From a checkpoint of a small transformer trained on Wikipedia.
Size: 8 layers, width 128, 4 heads of 32, vocabulary 8192, 3.41M parameters.
Each number is 50 + 10 x the weight over its row's rms, rounded and kept within 0 to 99. Layers, rows and columns count from 0. The size before them is the row's rms in percent of the matrix's.

# v: layer 5 attention value, 128x128, rms 0.183, rows 32-95, columns 32-63
# o: layer 5 attention output (transposed), 128x128, rms 0.166, rows 32-95, columns 32-63
# q: layer 5 attention query, 128x128, rms 0.181, rows 64-99, columns 32-63
# k: layer 5 attention key, 128x128, rms 0.164, rows 64-99, columns 32-63
v32 093:49 50 39 62 54 51 39 57 55 55 45 37 48 65 50 56 42 53 66 51 35 37 69 51 52 53 61 62 45 54 47 33
o32 087:64 50 49 52 39 52 54 36 54 36 55 54 35 39 63 29 44 56 47 38 45 43 53 55 52 50 44 62 53 33 50 55
v33 092:58 59 50 58 42 34 44 53 60 47 31 53 47 59 39 48 46 51 42 44 35 60 64 43 38 47 41 53 52 38 58 49
o33 088:51 47 37 51 56 48 63 47 47 67 39 45 24 49 46 57 66 45 57 45 48 64 52 54 54 58 26 38 34 46 46 62
v34 102:41 40 78 39 50 39 60 49 41 40 63 47 41 55 46 46 49 51 49 42 41 55 41 37 66 53 42 62 54 45 44 57
o34 093:46 40 57 44 54 51 53 42 19 51 63 38 41 38 47 60 54 62 49 49 46 67 48 50 51 46 42 49 63 40 57 51
v35 099:37 19 45 38 66 54 49 34 41 53 79 37 62 50 51 63 46 56 45 38 58 47 25 57 71 37 53 62 56 47 56 49
o35 095:58 52 76 47 49 48 56 65 43 56 53 56 51 46 51 50 42 69 51 50 43 48 45 57 49 45 47 64 46 27 34 56
v36 100:57 39 45 56 52 48 52 63 71 51 48 43 64 66 49 42 71 57 33 70 53 43 62 46 59 50 33 58 27 47 57 27
o36 090:56 58 35 54 64 56 37 48 60 61 44 52 32 68 50 36 43 49 55 45 47 46 66 64 48 52 38 52 61 26 51 50
v37 110:56 43 53 53 31 57 51 62 54 44 72 57 51 55 46 44 42 55 48 45 48 33 40 31 55 53 31 58 62 44 33 74
o37 104:52 50 42 49 52 43 54 53 50 56 60 47 67 50 49 48 49 58 52 31 48 23 57 52 54 47 59 46 37 53 33 55
v38 097:68 47 64 51 40 45 40 51 67 53 34 41 42 64 40 50 55 55 49 71 41 41 71 66 56 65 46 52 61 56 55 47
o38 097:36 62 59 28 67 71 53 62 55 49 40 55 55 54 52 52 44 41 48 33 55 51 49 60 53 66 67 37 42 39 36 62
v39 092:50 50 37 46 53 86 45 51 42 44 45 45 55 58 47 47 57 54 35 50 55 53 45 53 45 48 50 54 51 56 63 42
o39 086:47 62 58 59 55 78 49 47 52 33 48 47 74 57 45 43 29 41 45 39 53 43 51 55 33 26 44 50 43 52 45 44
v40 096:57 37 39 50 63 53 53 62 57 57 43 35 47 52 67 62 52 56 57 67 54 61 68 44 41 55 54 50 44 47 50 39
o40 095:52 53 38 53 53 68 54 49 58 54 55 68 39 44 60 40 58 47 50 39 50 54 37 55 47 55 61 45 63 50 56 44
v41 094:63 47 20 58 54 42 48 51 39 52 63 38 30 50 47 49 34 43 38 49 42 37 49 37 33 45 64 46 43 57 57 62
o41 092:39 34 61 49 53 35 44 56 60 41 41 51 45 51 59 49 51 29 46 40 46 56 52 54 36 60 52 43 32 40 60 52
v42 097:70 54 60 48 54 52 44 48 53 44 40 46 43 47 41 53 48 52 69 45 40 46 59 47 50 57 50 34 51 49 36 29
o42 099:59 57 33 44 45 30 42 43 58 48 57 57 71 41 36 50 54 53 41 53 43 46 46 49 33 46 74 64 46 41 44 50
v43 095:48 64 50 37 55 53 38 60 43 45 68 51 38 57 58 28 58 66 59 64 63 44 69 47 56 46 48 47 42 53 46 69
o43 088:62 50 66 51 58 49 50 48 51 33 56 64 69 46 48 41 36 38 52 58 71 56 47 40 71 52 59 40 60 57 53 46
v44 089:49 43 49 48 42 46 40 50 47 45 40 61 56 34 36 35 38 48 45 36 46 50 84 60 46 59 49 39 72 49 54 44
o44 094:58 58 49 29 39 53 44 56 58 70 53 50 41 40 53 59 25 56 49 51 48 43 44 53 57 57 62 50 77 55 46 57
v45 097:50 42 41 41 45 52 42 33 54 48 53 50 62 55 39 45 59 44 55 32 42 48 59 54 49 53 49 70 41 52 55 47
o45 089:55 49 56 53 50 46 62 47 48 35 71 52 35 40 32 37 36 47 62 54 42 52 56 46 52 54 52 41 32 47 50 64
v46 091:26 47 50 53 53 65 57 40 44 43 71 52 49 32 70 52 43 54 45 43 46 37 44 49 43 37 38 45 67 52 54 49
o46 086:46 44 48 55 41 56 62 68 58 59 54 42 62 53 54 39 61 44 40 33 54 31 49 38 52 49 36 52 36 50 68 44
v47 094:51 62 45 51 38 35 40 49 59 33 26 54 48 45 56 52 37 35 50 33 36 50 71 50 39 55 63 40 38 53 60 52
o47 104:70 54 57 43 56 44 45 47 41 53 37 28 38 73 48 44 70 50 47 42 48 36 58 41 55 67 53 34 36 47 42 36
v48 100:55 55 48 35 68 46 60 34 52 56 57 70 47 34 45 64 39 61 43 17 57 44 48 47 51 51 49 53 52 55 39 69
o48 089:44 41 49 59 52 39 60 56 51 58 30 51 44 45 47 34 39 55 53 59 44 46 36 43 59 55 31 43 56 53 50 56
v49 102:38 52 50 52 61 66 51 44 49 59 54 46 62 61 50 57 55 52 60 67 51 45 50 33 39 47 55 41 56 32 53 47
o49 092:54 38 62 49 53 48 40 75 49 48 52 49 67 53 51 36 30 59 51 48 50 51 57 63 49 58 46 50 40 39 58 50
v50 107:62 47 57 48 27 24 42 62 49 47 62 50 56 38 48 55 48 44 39 16 31 61 55 54 50 47 60 50 52 53 47 45
o50 103:69 43 50 56 50 50 50 32 81 47 58 25 44 41 55 57 47 67 38 69 47 56 64 56 46 48 58 52 62 56 54 58
v51 096:40 41 54 45 60 26 61 32 54 44 50 49 39 30 47 69 51 38 43 48 57 51 59 40 58 48 33 50 48 54 61 55
o51 096:59 62 38 38 35 38 46 33 39 48 40 53 59 40 77 40 42 75 53 68 34 57 54 53 42 52 51 54 65 59 55 62
v52 089:57 56 55 53 59 59 74 54 64 67 65 56 65 55 39 30 56 43 39 51 63 53 51 51 59 34 58 64 47 40 32 41
o52 087:54 26 35 47 47 54 55 33 58 63 53 42 51 43 53 50 49 47 40 48 46 62 59 54 40 52 51 64 67 60 38 49
v53 097:57 43 51 59 44 46 72 29 53 59 53 54 37 70 36 44 45 47 47 51 55 50 47 54 50 49 38 55 54 38 51 44
o53 092:48 55 38 47 67 53 60 74 53 46 48 53 43 43 59 47 48 33 42 47 39 74 40 50 41 36 55 63 71 46 62 59
v54 089:60 72 57 57 38 32 52 35 49 42 59 50 57 48 63 46 49 36 48 49 53 61 59 54 52 66 49 65 50 41 40 54
o54 084:45 63 56 47 50 47 49 55 56 29 59 49 63 69 52 42 66 59 38 50 26 55 51 49 48 74 47 61 33 43 54 42
v55 094:40 48 54 47 62 31 47 51 56 32 66 59 60 46 42 41 44 30 44 33 46 68 36 51 51 56 49 45 71 48 56 53
o55 090:34 68 39 61 54 35 38 55 58 60 59 48 58 45 62 55 59 59 66 38 71 51 58 48 64 60 41 38 58 38 46 56
v56 097:31 37 66 41 56 51 67 53 39 39 72 55 56 53 40 48 65 47 47 61 73 63 31 56 40 44 39 60 51 54 55 65
o56 096:34 54 39 28 46 49 40 42 58 50 64 59 52 51 58 47 41 55 61 18 56 62 56 56 38 42 35 44 53 67 39 39
v57 096:45 52 60 44 49 52 38 55 45 39 58 44 35 56 66 37 44 39 57 44 30 45 72 30 38 50 46 51 42 42 42 45
o57 083:41 48 67 74 43 62 56 51 49 50 54 59 45 50 43 53 40 66 44 18 50 55 65 58 54 45 47 49 24 66 65 56
v58 107:63 63 44 63 70 45 54 47 53 55 29 44 41 52 37 57 56 32 43 50 40 60 76 44 41 60 55 66 52 54 58 47
o58 103:40 45 48 34 55 57 35 60 51 51 71 49 28 55 51 48 36 58 57 45 28 34 56 60 46 41 38 58 53 53 56 57
v59 092:42 48 49 50 45 34 53 54 48 41 48 55 62 50 42 55 55 65 64 32 38 33 39 37 47 42 51 58 63 27 59 50
o59 087:48 47 47 44 49 45 55 43 70 54 53 44 52 51 49 62 41 53 58 48 53 51 63 37 45 53 50 51 60 45 46 51
v60 090:33 27 53 51 49 61 45 31 62 41 39 68 46 39 31 45 64 51 62 45 75 41 42 44 56 44 53 54 50 44 46 58
o60 086:69 47 64 56 58 66 48 34 39 46 61 61 40 59 50 54 56 45 52 60 58 31 46 42 56 51 42 57 63 52 56 48
v61 101:63 38 53 41 46 51 56 52 60 46 41 51 71 51 36 57 41 57 51 55 51 49 53 69 43 49 46 54 58 53 48 35
o61 094:44 36 46 53 57 73 59 27 57 37 51 45 48 52 51 55 35 56 55 65 64 46 41 57 44 55 63 50 55 29 34 59
v62 093:38 57 48 60 51 38 54 56 37 39 46 51 42 38 64 52 44 66 59 51 31 54 48 43 52 58 61 50 62 58 44 25
o62 095:67 26 51 52 50 50 47 59 54 49 62 36 64 54 60 44 47 43 44 44 51 51 54 48 55 44 49 53 48 68 56 29
v63 090:54 51 54 68 51 16 47 54 43 47 34 47 45 37 52 53 43 62 46 47 28 42 71 44 58 62 54 51 51 53 65 37
o63 090:48 81 34 49 64 53 43 37 56 53 38 53 59 57 48 36 47 43 46 62 69 40 56 53 24 61 44 48 70 54 56 50
q64 104:60 44 45 45 38 27 58 30 51 56 58 55 70 48 55 36 63 40 63 26 59 60 49 62 35 59 44 54 57 47 36 40
k64 109:54 30 57 53 32 60 46 53 31 25 49 70 51 46 46 46 40 52 57 40 42 47 49 50 62 60 41 45 47 48 56 57
q65 127:54 40 56 68 42 61 33 55 49 18 52 53 32 48 41 31 46 46 42 62 40 42 48 28 60 34 63 64 53 53 53 65
k65 099:74 50 49 60 62 44 47 52 58 47 56 43 27 67 61 49 48 50 65 47 55 46 50 54 47 59 56 48 44 68 38 48
q66 128:52 47 60 52 35 35 54 45 58 60 52 43 58 45 71 40 54 54 55 46 58 49 54 36 60 69 44 43 61 33 52 34
k66 108:35 32 55 47 42 48 54 62 34 33 60 59 54 71 63 54 49 59 69 29 54 43 55 51 57 35 50 33 58 51 54 28
q67 098:51 34 45 48 53 53 34 57 59 33 61 46 45 56 62 49 53 43 59 69 53 38 50 21 68 48 53 48 42 49 57 55
k67 096:56 77 60 42 41 47 58 48 52 52 56 47 48 53 52 49 54 62 53 44 42 52 58 47 69 49 70 45 49 52 43 25
q68 086:56 33 38 33 70 42 40 62 48 47 30 56 34 57 48 49 43 43 59 59 41 47 33 43 48 40 55 43 60 58 55 56
k68 091:65 59 41 39 64 63 48 41 71 58 44 36 62 42 43 56 44 29 34 60 39 48 48 41 35 43 38 58 62 59 68 62
q69 091:40 45 41 45 55 60 45 45 51 33 32 45 42 62 57 53 56 39 39 75 59 37 37 54 58 54 51 59 69 34 62 53
k69 085:67 59 42 51 63 49 43 46 59 45 61 50 39 63 47 44 69 37 56 59 36 60 46 52 37 43 50 53 23 47 36 51
q70 084:47 51 35 54 55 52 40 45 40 43 65 52 35 44 53 55 61 44 35 54 50 66 56 45 55 54 49 59 32 40 47 52
k70 091:45 51 44 47 59 46 36 45 50 65 58 38 49 38 46 61 30 28 51 59 78 46 53 52 60 62 55 47 39 70 50 58
q71 093:61 37 68 44 34 34 40 46 55 41 41 41 46 48 52 49 53 35 61 60 44 46 34 61 48 49 84 37 51 79 68 60
k71 084:47 62 52 59 50 45 56 35 59 60 47 50 36 44 48 41 39 64 53 41 68 54 60 57 40 58 45 48 54 49 48 36
q72 086:44 47 33 43 65 46 58 62 57 48 49 56 47 34 56 47 63 52 66 51 55 59 41 44 47 48 52 53 44 55 43 30
k72 088:59 38 43 37 52 57 43 43 45 45 42 61 46 42 37 55 63 70 38 57 45 60 52 54 38 25 40 57 56 59 51 39
q73 088:64 39 54 28 36 36 76 59 64 44 54 53 50 60 44 54 42 40 61 52 49 36 41 39 48 43 55 29 56 61 63 44
k73 077:35 43 40 46 43 54 74 63 61 65 40 44 48 34 57 45 55 59 75 44 52 46 43 46 43 60 54 45 46 49 50 48
q74 096:58 45 61 58 22 53 50 40 56 38 47 48 47 49 54 31 47 49 64 48 53 49 48 37 52 35 60 49 40 43 35 61
k74 098:62 52 51 64 38 51 55 63 70 41 39 43 48 47 49 52 48 39 63 42 62 59 62 57 36 26 60 45 70 47 52 41
q75 089:64 28 52 35 47 26 47 36 49 46 51 69 54 46 46 57 45 64 41 48 49 52 53 49 56 66 38 31 30 53 45 48
k75 094:62 45 55 64 48 49 32 48 42 59 47 59 44 62 51 62 34 44 47 53 53 64 51 72 52 71 30 21 47 51 50 44
q76 103:63 34 49 50 45 29 53 49 59 53 43 66 61 52 48 54 33 50 51 39 36 48 56 48 50 48 56 39 49 50 51 53
k76 088:44 42 36 55 40 51 49 51 60 28 55 58 40 57 47 46 48 40 49 60 32 55 46 46 45 35 47 46 43 52 55 40
q77 103:62 32 32 62 30 35 64 39 58 58 50 75 68 42 47 54 35 58 51 34 39 54 55 49 54 52 49 46 50 66 35 55
k77 080:39 47 38 49 54 61 65 48 37 20 50 58 47 56 35 55 40 48 59 54 42 50 36 42 64 54 53 47 41 48 44 49
q78 092:65 41 48 49 40 42 63 44 44 54 48 70 58 53 54 46 51 45 54 43 36 48 45 28 55 48 53 46 54 59 57 57
k78 088:62 63 40 54 55 54 67 52 32 57 52 52 64 54 41 44 56 50 60 46 24 43 37 45 48 55 71 66 55 32 44 60
q79 093:60 42 43 55 32 47 56 47 54 57 43 50 49 39 53 65 33 43 63 45 48 54 44 50 27 63 55 25 63 57 43 30
k79 087:55 25 41 46 44 44 63 35 54 53 66 62 35 58 55 57 40 21 44 66 50 42 48 52 42 56 30 27 49 49 25 54
q80 106:33 39 33 48 47 63 45 70 44 43 44 42 43 43 52 57 37 53 42 68 54 41 38 27 48 49 69 54 44 35 45 58
k80 092:42 43 38 60 45 63 53 51 46 56 53 32 37 49 45 37 44 46 37 29 62 30 54 62 33 52 36 68 54 47 63 85
q81 144:63 48 39 54 30 36 36 42 49 46 43 73 58 45 65 42 34 61 60 41 55 47 57 44 38 51 66 45 58 46 46 39
k81 119:68 38 29 57 56 63 46 53 57 56 30 52 44 66 55 43 55 49 47 35 46 59 43 48 28 36 46 39 51 49 54 51
q82 114:47 39 34 43 54 62 40 59 47 44 37 61 32 46 55 50 48 45 34 72 52 29 43 42 42 40 54 54 48 60 60 52
k82 089:47 71 34 56 50 43 57 53 73 46 43 34 39 67 57 38 41 42 47 57 47 53 52 45 53 35 59 77 48 45 35 47
q83 104:74 42 56 34 57 49 45 46 55 50 38 57 41 46 63 49 45 56 47 31 43 56 40 53 39 24 52 48 54 57 65 58
k83 115:38 45 64 52 49 49 45 49 61 58 57 59 68 33 51 56 52 53 38 57 40 48 48 59 69 46 56 64 49 52 55 53
q84 081:61 53 55 47 53 48 45 58 35 48 29 54 31 48 54 74 49 50 41 25 53 48 60 41 33 27 52 52 54 49 44 43
k84 102:36 37 47 50 53 43 28 41 41 55 44 66 51 42 66 68 42 39 51 57 43 63 43 40 62 57 42 49 31 49 41 56
q85 074:56 37 59 55 49 56 46 41 54 46 43 53 37 52 62 50 57 64 53 49 62 45 44 40 45 50 53 52 46 49 59 50
k85 102:46 75 58 69 42 57 48 42 59 55 64 47 39 39 51 33 47 64 31 48 62 57 43 47 61 72 51 74 53 37 39 50
q86 089:41 59 34 54 47 61 56 60 54 54 49 47 39 36 46 44 60 44 56 55 60 61 63 48 50 49 54 58 46 38 31 47
k86 097:53 55 36 46 70 54 48 43 53 53 37 41 33 57 23 65 64 36 54 68 44 54 59 60 36 39 52 46 43 47 55 42
q87 080:51 56 39 58 58 56 56 49 33 49 44 52 53 52 47 61 43 52 49 69 69 40 56 38 37 56 56 35 68 38 59 43
k87 085:47 35 54 52 43 43 58 57 31 73 50 53 60 35 47 54 55 61 55 80 54 32 57 59 46 68 52 44 54 49 42 43
q88 096:49 54 48 49 53 55 49 49 38 63 42 58 68 45 50 66 38 48 52 48 42 39 43 46 40 55 48 34 70 59 58 39
k88 077:61 47 34 41 60 50 50 35 40 43 48 47 68 62 52 48 61 68 52 53 36 49 40 49 33 40 46 51 33 42 50 50
q89 085:52 56 39 51 51 58 55 43 42 50 53 46 50 53 47 51 38 74 60 46 67 49 56 34 47 59 48 43 68 51 45 38
k89 074:43 49 37 40 44 43 64 74 51 48 63 57 48 39 50 48 41 54 57 60 54 49 49 42 53 80 52 35 67 35 47 53
q90 079:56 46 48 57 32 33 62 67 54 63 53 52 44 46 54 55 65 43 55 51 38 58 43 40 45 76 64 31 65 55 54 44
k90 091:53 45 44 45 53 74 69 55 40 50 58 56 35 47 54 54 71 52 47 65 41 45 56 47 53 55 55 62 54 42 38 52
q91 085:50 51 58 43 55 50 53 60 69 54 60 46 57 43 49 51 63 62 64 49 63 46 61 36 56 59 38 52 52 46 33 67
k91 109:56 54 60 46 45 49 62 51 61 55 43 44 62 38 37 42 60 67 62 40 68 54 49 53 45 55 63 47 56 43 31 56
q92 093:57 60 74 43 51 50 53 33 42 47 58 44 58 61 56 29 60 59 40 37 52 57 42 62 50 54 43 56 33 41 64 40
k92 110:60 58 58 50 41 51 50 49 50 45 54 31 22 49 50 45 40 27 41 35 47 54 63 45 48 63 42 34 55 63 59 36
q93 090:57 61 42 64 41 51 57 60 36 55 67 54 64 51 54 43 48 66 49 56 44 51 52 57 46 44 50 46 50 61 57 65
k93 097:55 57 60 50 60 70 69 58 65 56 61 57 48 51 43 38 46 67 62 59 65 48 48 41 66 61 45 50 44 37 46 63
q94 094:61 55 47 57 43 54 56 56 33 46 55 51 62 60 38 61 42 42 60 72 57 52 63 59 81 36 54 51 55 50 68 59
k94 108:51 60 43 75 28 57 57 61 54 64 56 59 38 51 56 46 35 55 52 63 53 49 54 38 68 55 38 43 51 48 78 65
q95 087:45 59 49 55 44 51 54 45 49 39 47 47 43 60 46 54 51 38 36 56 36 45 73 34 52 57 63 51 61 31 56 63
k95 111:42 67 61 49 52 47 57 70 65 45 62 30 57 39 35 60 60 50 44 61 71 44 52 43 59 51 46 66 35 70 53 59
v64 087:52 46 55 64 42 45 51 74 67 39 52 48 48 46 52 63 57 57 47 44 42 44 68 28 46 60 61 45 47 54 63 56
o64 092:43 53 61 36 57 64 59 50 46 51 57 45 49 32 60 50 38 42 37 42 58 47 40 60 57 53 41 55 56 55 50 41
v65 083:62 50 46 69 31 47 48 69 33 67 55 64 46 50 50 50 53 36 48 44 47 61 72 46 64 62 74 64 45 59 37 47
o65 091:44 34 53 42 48 46 46 43 73 53 55 40 53 56 30 32 49 61 39 62 48 56 47 58 35 46 49 50 55 45 38 46
v66 076:51 36 63 42 48 51 50 67 41 40 53 50 54 51 32 59 68 57 39 71 69 60 42 56 44 36 48 41 40 49 52 35
o66 083:47 51 53 61 46 47 62 63 35 77 59 50 55 46 62 50 40 53 53 50 65 32 46 46 66 56 43 44 47 57 46 43
v67 087:48 60 49 55 56 45 53 55 31 36 47 69 51 53 44 55 52 69 51 44 61 50 55 29 54 37 49 43 58 45 26 47
o67 090:57 37 61 33 62 52 42 44 55 62 43 50 38 43 42 39 42 39 53 57 45 58 48 56 47 59 49 49 39 56 64 53
v68 091:55 39 61 66 50 50 54 48 63 48 48 43 37 42 29 61 45 30 43 62 38 63 67 40 60 52 50 64 36 60 58 42
o68 093:37 66 45 29 40 49 52 68 52 62 46 60 47 58 66 41 64 62 57 57 70 41 45 50 69 60 53 55 52 44 52 61
v69 078:54 40 59 45 33 59 41 50 62 37 41 37 41 36 44 63 46 53 50 52 57 53 49 39 53 51 54 43 44 45 52 24
o69 092:47 42 51 47 41 63 60 48 42 62 54 55 40 45 70 44 52 43 50 39 63 54 45 40 63 42 50 59 30 57 52 58
v70 083:56 38 67 53 42 55 45 59 57 46 42 73 67 52 57 53 47 48 58 54 69 58 57 57 42 50 52 50 63 34 32 43
o70 085:55 73 54 40 45 39 57 32 56 31 38 34 61 34 48 46 49 52 46 32 33 51 48 54 51 59 49 59 31 54 55 51
v71 089:27 46 56 39 59 51 56 36 33 44 61 43 54 56 37 61 63 49 48 59 53 47 40 39 43 37 35 47 49 58 36 49
o71 090:62 75 52 57 52 56 33 56 50 37 47 62 48 50 44 48 30 33 45 45 58 49 49 60 56 61 46 45 50 47 59 53
v72 085:42 72 46 53 55 52 72 58 41 56 48 30 43 50 54 49 35 47 36 43 48 69 44 46 35 55 25 61 35 52 48 51
o72 085:42 31 64 42 56 48 46 57 55 48 49 67 38 61 62 34 35 49 43 58 46 48 66 56 57 44 50 33 42 41 40 65
v73 077:41 54 52 51 58 44 51 32 53 55 40 59 43 64 57 47 38 59 66 60 35 54 35 36 48 50 60 46 52 54 56 53
o73 088:62 60 39 44 48 23 46 52 44 53 40 42 47 42 51 45 68 47 53 59 56 51 71 64 49 49 52 56 55 52 43 50
v74 084:54 64 44 48 59 63 55 62 37 59 37 40 49 55 43 51 44 75 55 56 58 47 34 59 42 41 41 46 63 70 43 46
o74 088:47 43 49 59 54 46 35 36 49 49 38 55 60 50 58 59 62 49 47 37 29 64 64 50 59 58 31 45 39 44 63 52
v75 091:42 40 58 50 70 56 32 44 53 28 42 58 45 38 33 50 45 43 57 53 61 67 44 53 53 45 46 35 63 58 48 42
o75 087:56 36 46 41 40 42 49 65 51 72 54 51 58 57 33 60 38 50 51 62 48 40 62 39 66 43 50 65 54 47 64 48
v76 095:38 59 63 55 37 62 45 67 43 37 57 56 47 43 54 62 51 68 53 66 61 48 45 50 50 47 43 26 53 68 46 69
o76 099:57 62 52 51 60 52 56 40 62 54 58 50 55 54 56 49 55 26 41 39 40 37 52 71 45 49 58 58 43 37 54 44
v77 087:54 60 58 55 53 59 47 47 52 39 45 56 66 44 35 52 42 45 56 53 30 42 40 60 50 44 30 51 54 54 52 48
o77 095:43 34 45 38 60 70 55 49 54 60 67 46 22 48 53 75 47 35 28 44 81 44 49 44 44 37 57 38 30 52 47 54
v78 077:33 53 41 70 44 39 46 56 46 29 41 69 49 45 42 55 46 44 70 53 58 58 54 51 50 44 45 35 44 59 39 54
o78 100:60 42 62 29 50 64 43 47 62 73 52 42 48 47 61 51 57 36 37 53 66 45 53 43 50 57 31 39 36 56 42 47
v79 081:46 54 51 57 47 45 57 37 69 59 57 32 44 52 63 55 39 39 51 31 59 60 55 48 64 52 48 61 42 50 38 48
o79 084:43 48 65 54 48 64 69 55 47 44 40 64 54 55 54 58 37 52 53 37 44 55 38 62 53 55 52 54 46 51 66 58
v80 086:56 54 63 71 28 47 56 51 40 57 53 64 46 43 53 49 49 43 27 46 43 34 35 57 42 51 46 48 52 46 72 41
o80 078:63 56 49 39 53 52 63 60 62 60 59 55 40 61 51 32 53 68 63 46 32 50 46 51 46 56 58 49 50 60 20 70
v81 080:53 39 46 48 57 62 47 61 43 47 60 33 57 38 74 65 54 32 46 70 63 59 45 44 40 47 42 55 51 56 43 56
o81 085:45 61 50 44 44 63 40 52 55 58 56 43 47 56 50 62 39 58 41 36 53 40 66 36 48 52 59 53 53 46 55 42
v82 084:40 62 53 67 59 48 54 63 58 44 33 43 48 62 45 58 43 59 67 48 46 53 55 50 51 59 43 37 62 51 57 46
o82 101:36 42 25 40 55 45 25 49 36 54 51 54 62 43 52 45 63 52 38 49 41 48 43 48 60 48 44 66 25 64 30 55
v83 082:44 25 46 24 44 40 45 59 42 41 49 44 55 58 64 22 29 56 60 41 40 64 49 45 42 50 43 37 54 45 42 36
o83 093:48 64 50 64 43 74 55 47 54 47 44 56 53 47 47 56 53 43 46 47 61 30 58 40 73 37 57 52 43 51 47 57
v84 086:62 42 58 50 64 37 37 79 47 74 55 45 62 44 60 59 53 67 32 65 50 48 49 60 32 64 52 52 57 52 56 41
o84 093:47 56 32 46 42 47 43 47 43 60 47 58 47 35 59 51 53 48 33 64 36 56 55 43 58 24 57 66 65 44 52 54
v85 085:57 59 36 59 48 54 54 57 63 46 31 49 71 59 49 38 56 39 45 54 44 58 53 41 58 65 55 52 46 55 40 45
o85 091:40 57 58 59 57 70 39 57 44 62 63 52 44 46 54 56 53 55 64 34 39 49 45 56 44 52 24 64 40 51 58 56
v86 081:51 43 50 53 50 51 56 57 34 31 61 51 60 51 57 61 58 55 62 51 46 54 46 43 50 36 58 31 48 49 55 50
o86 102:30 49 54 39 41 47 61 55 58 59 42 48 47 42 46 45 63 37 46 30 45 47 51 59 56 70 41 60 34 50 36 55
v87 082:54 48 43 62 67 40 51 54 51 67 59 43 30 46 42 41 66 61 55 44 57 50 61 58 42 43 61 58 65 44 61 67
o87 091:44 50 40 46 41 46 28 50 37 50 35 61 52 52 52 54 63 40 34 39 39 43 62 36 48 63 50 38 66 45 38 38
v88 092:49 27 58 40 59 54 69 51 39 37 47 71 50 63 45 47 46 51 47 41 57 41 62 41 47 55 43 51 41 44 58 45
o88 085:42 59 59 63 39 46 30 47 50 43 41 51 48 43 66 21 40 34 58 53 43 55 45 48 33 44 59 59 54 48 51 49
v89 088:49 47 42 61 49 43 46 68 38 49 53 53 46 48 41 28 64 53 55 54 50 44 64 47 45 65 66 57 51 59 49 52
o89 091:50 67 48 38 40 42 54 41 45 44 46 47 61 41 62 66 39 63 48 43 35 55 34 41 53 47 43 53 49 40 41 49
v90 085:56 45 55 45 55 27 46 40 38 57 49 50 50 55 55 57 62 48 37 51 56 49 54 57 38 48 68 51 45 62 61 38
o90 088:38 45 36 51 31 47 54 54 65 55 56 65 49 49 48 43 34 55 62 65 29 60 50 52 55 43 52 54 58 36 49 57
v91 081:29 59 51 52 31 47 61 46 39 49 41 66 53 55 49 40 51 56 48 57 41 29 41 54 58 57 46 56 49 37 49 61
o91 088:52 51 58 57 64 57 56 42 53 54 60 49 52 46 38 49 66 43 64 48 46 50 66 69 34 27 53 31 60 59 49 36
v92 080:60 54 53 51 34 50 45 40 61 44 50 55 51 44 45 44 58 70 42 52 52 44 47 41 51 66 46 26 41 61 60 52
o92 096:42 45 59 51 59 48 45 52 38 62 59 51 66 59 42 58 34 56 57 57 51 44 38 57 50 49 60 48 44 48 43 50
v93 091:55 56 54 69 39 49 47 62 46 63 54 58 43 59 55 60 49 63 47 32 61 41 63 54 46 38 47 65 46 47 70 44
o93 094:59 53 46 39 41 31 48 35 55 53 62 47 48 28 42 46 65 74 55 75 34 46 39 33 52 66 62 40 52 48 47 59
v94 081:29 56 53 55 56 58 47 62 59 42 57 33 66 47 44 60 59 47 49 47 63 43 56 53 38 44 50 64 53 35 43 65
o94 095:70 43 51 52 54 60 53 46 39 40 58 68 54 40 51 57 48 33 47 66 41 51 45 56 72 62 58 59 41 64 58 49
v95 092:48 48 41 41 39 53 62 61 62 46 35 42 49 39 59 40 51 38 51 55 48 45 47 63 27 52 65 51 67 46 40 45
o95 098:48 40 65 48 63 72 50 68 39 55 53 43 37 56 38 41 45 36 44 45 47 74 55 49 57 54 39 58 38 38 44 46
q96 114:53 56 54 49 81 55 58 64 51 51 55 45 54 56 47 44 56 34 44 39 58 54 37 57 54 29 40 61 57 72 36 54
k96 094:49 36 49 52 48 80 47 60 38 53 49 57 51 58 37 48 35 60 51 61 61 47 56 51 45 50 37 40 48 65 42 65
q97 092:62 45 67 51 52 46 59 43 57 53 48 49 71 36 49 42 45 39 57 59 48 50 68 54 40 51 59 55 74 22 68 69
k97 101:47 49 34 54 49 46 40 46 31 41 44 73 38 58 62 41 62 52 55 45 46 59 45 51 61 36 60 38 48 66 33 38
q98 197:70 42 41 52 34 32 47 31 58 48 39 76 41 50 65 52 39 48 45 59 47 54 54 32 60 69 53 34 51 48 65 32
k98 086:43 47 34 62 39 31 50 56 47 58 38 34 56 44 48 32 48 52 57 64 57 44 62 44 54 48 71 50 66 33 57 35
q99 107:48 64 62 47 54 46 48 59 56 46 67 48 51 37 49 44 53 60 54 34 64 50 34 50 49 50 54 77 37 76 39 68
k99 085:53 34 47 41 38 55 60 56 55 58 15 40 50 69 56 52 38 47 55 45 31 53 53 52 53 54 53 46 47 58 50 52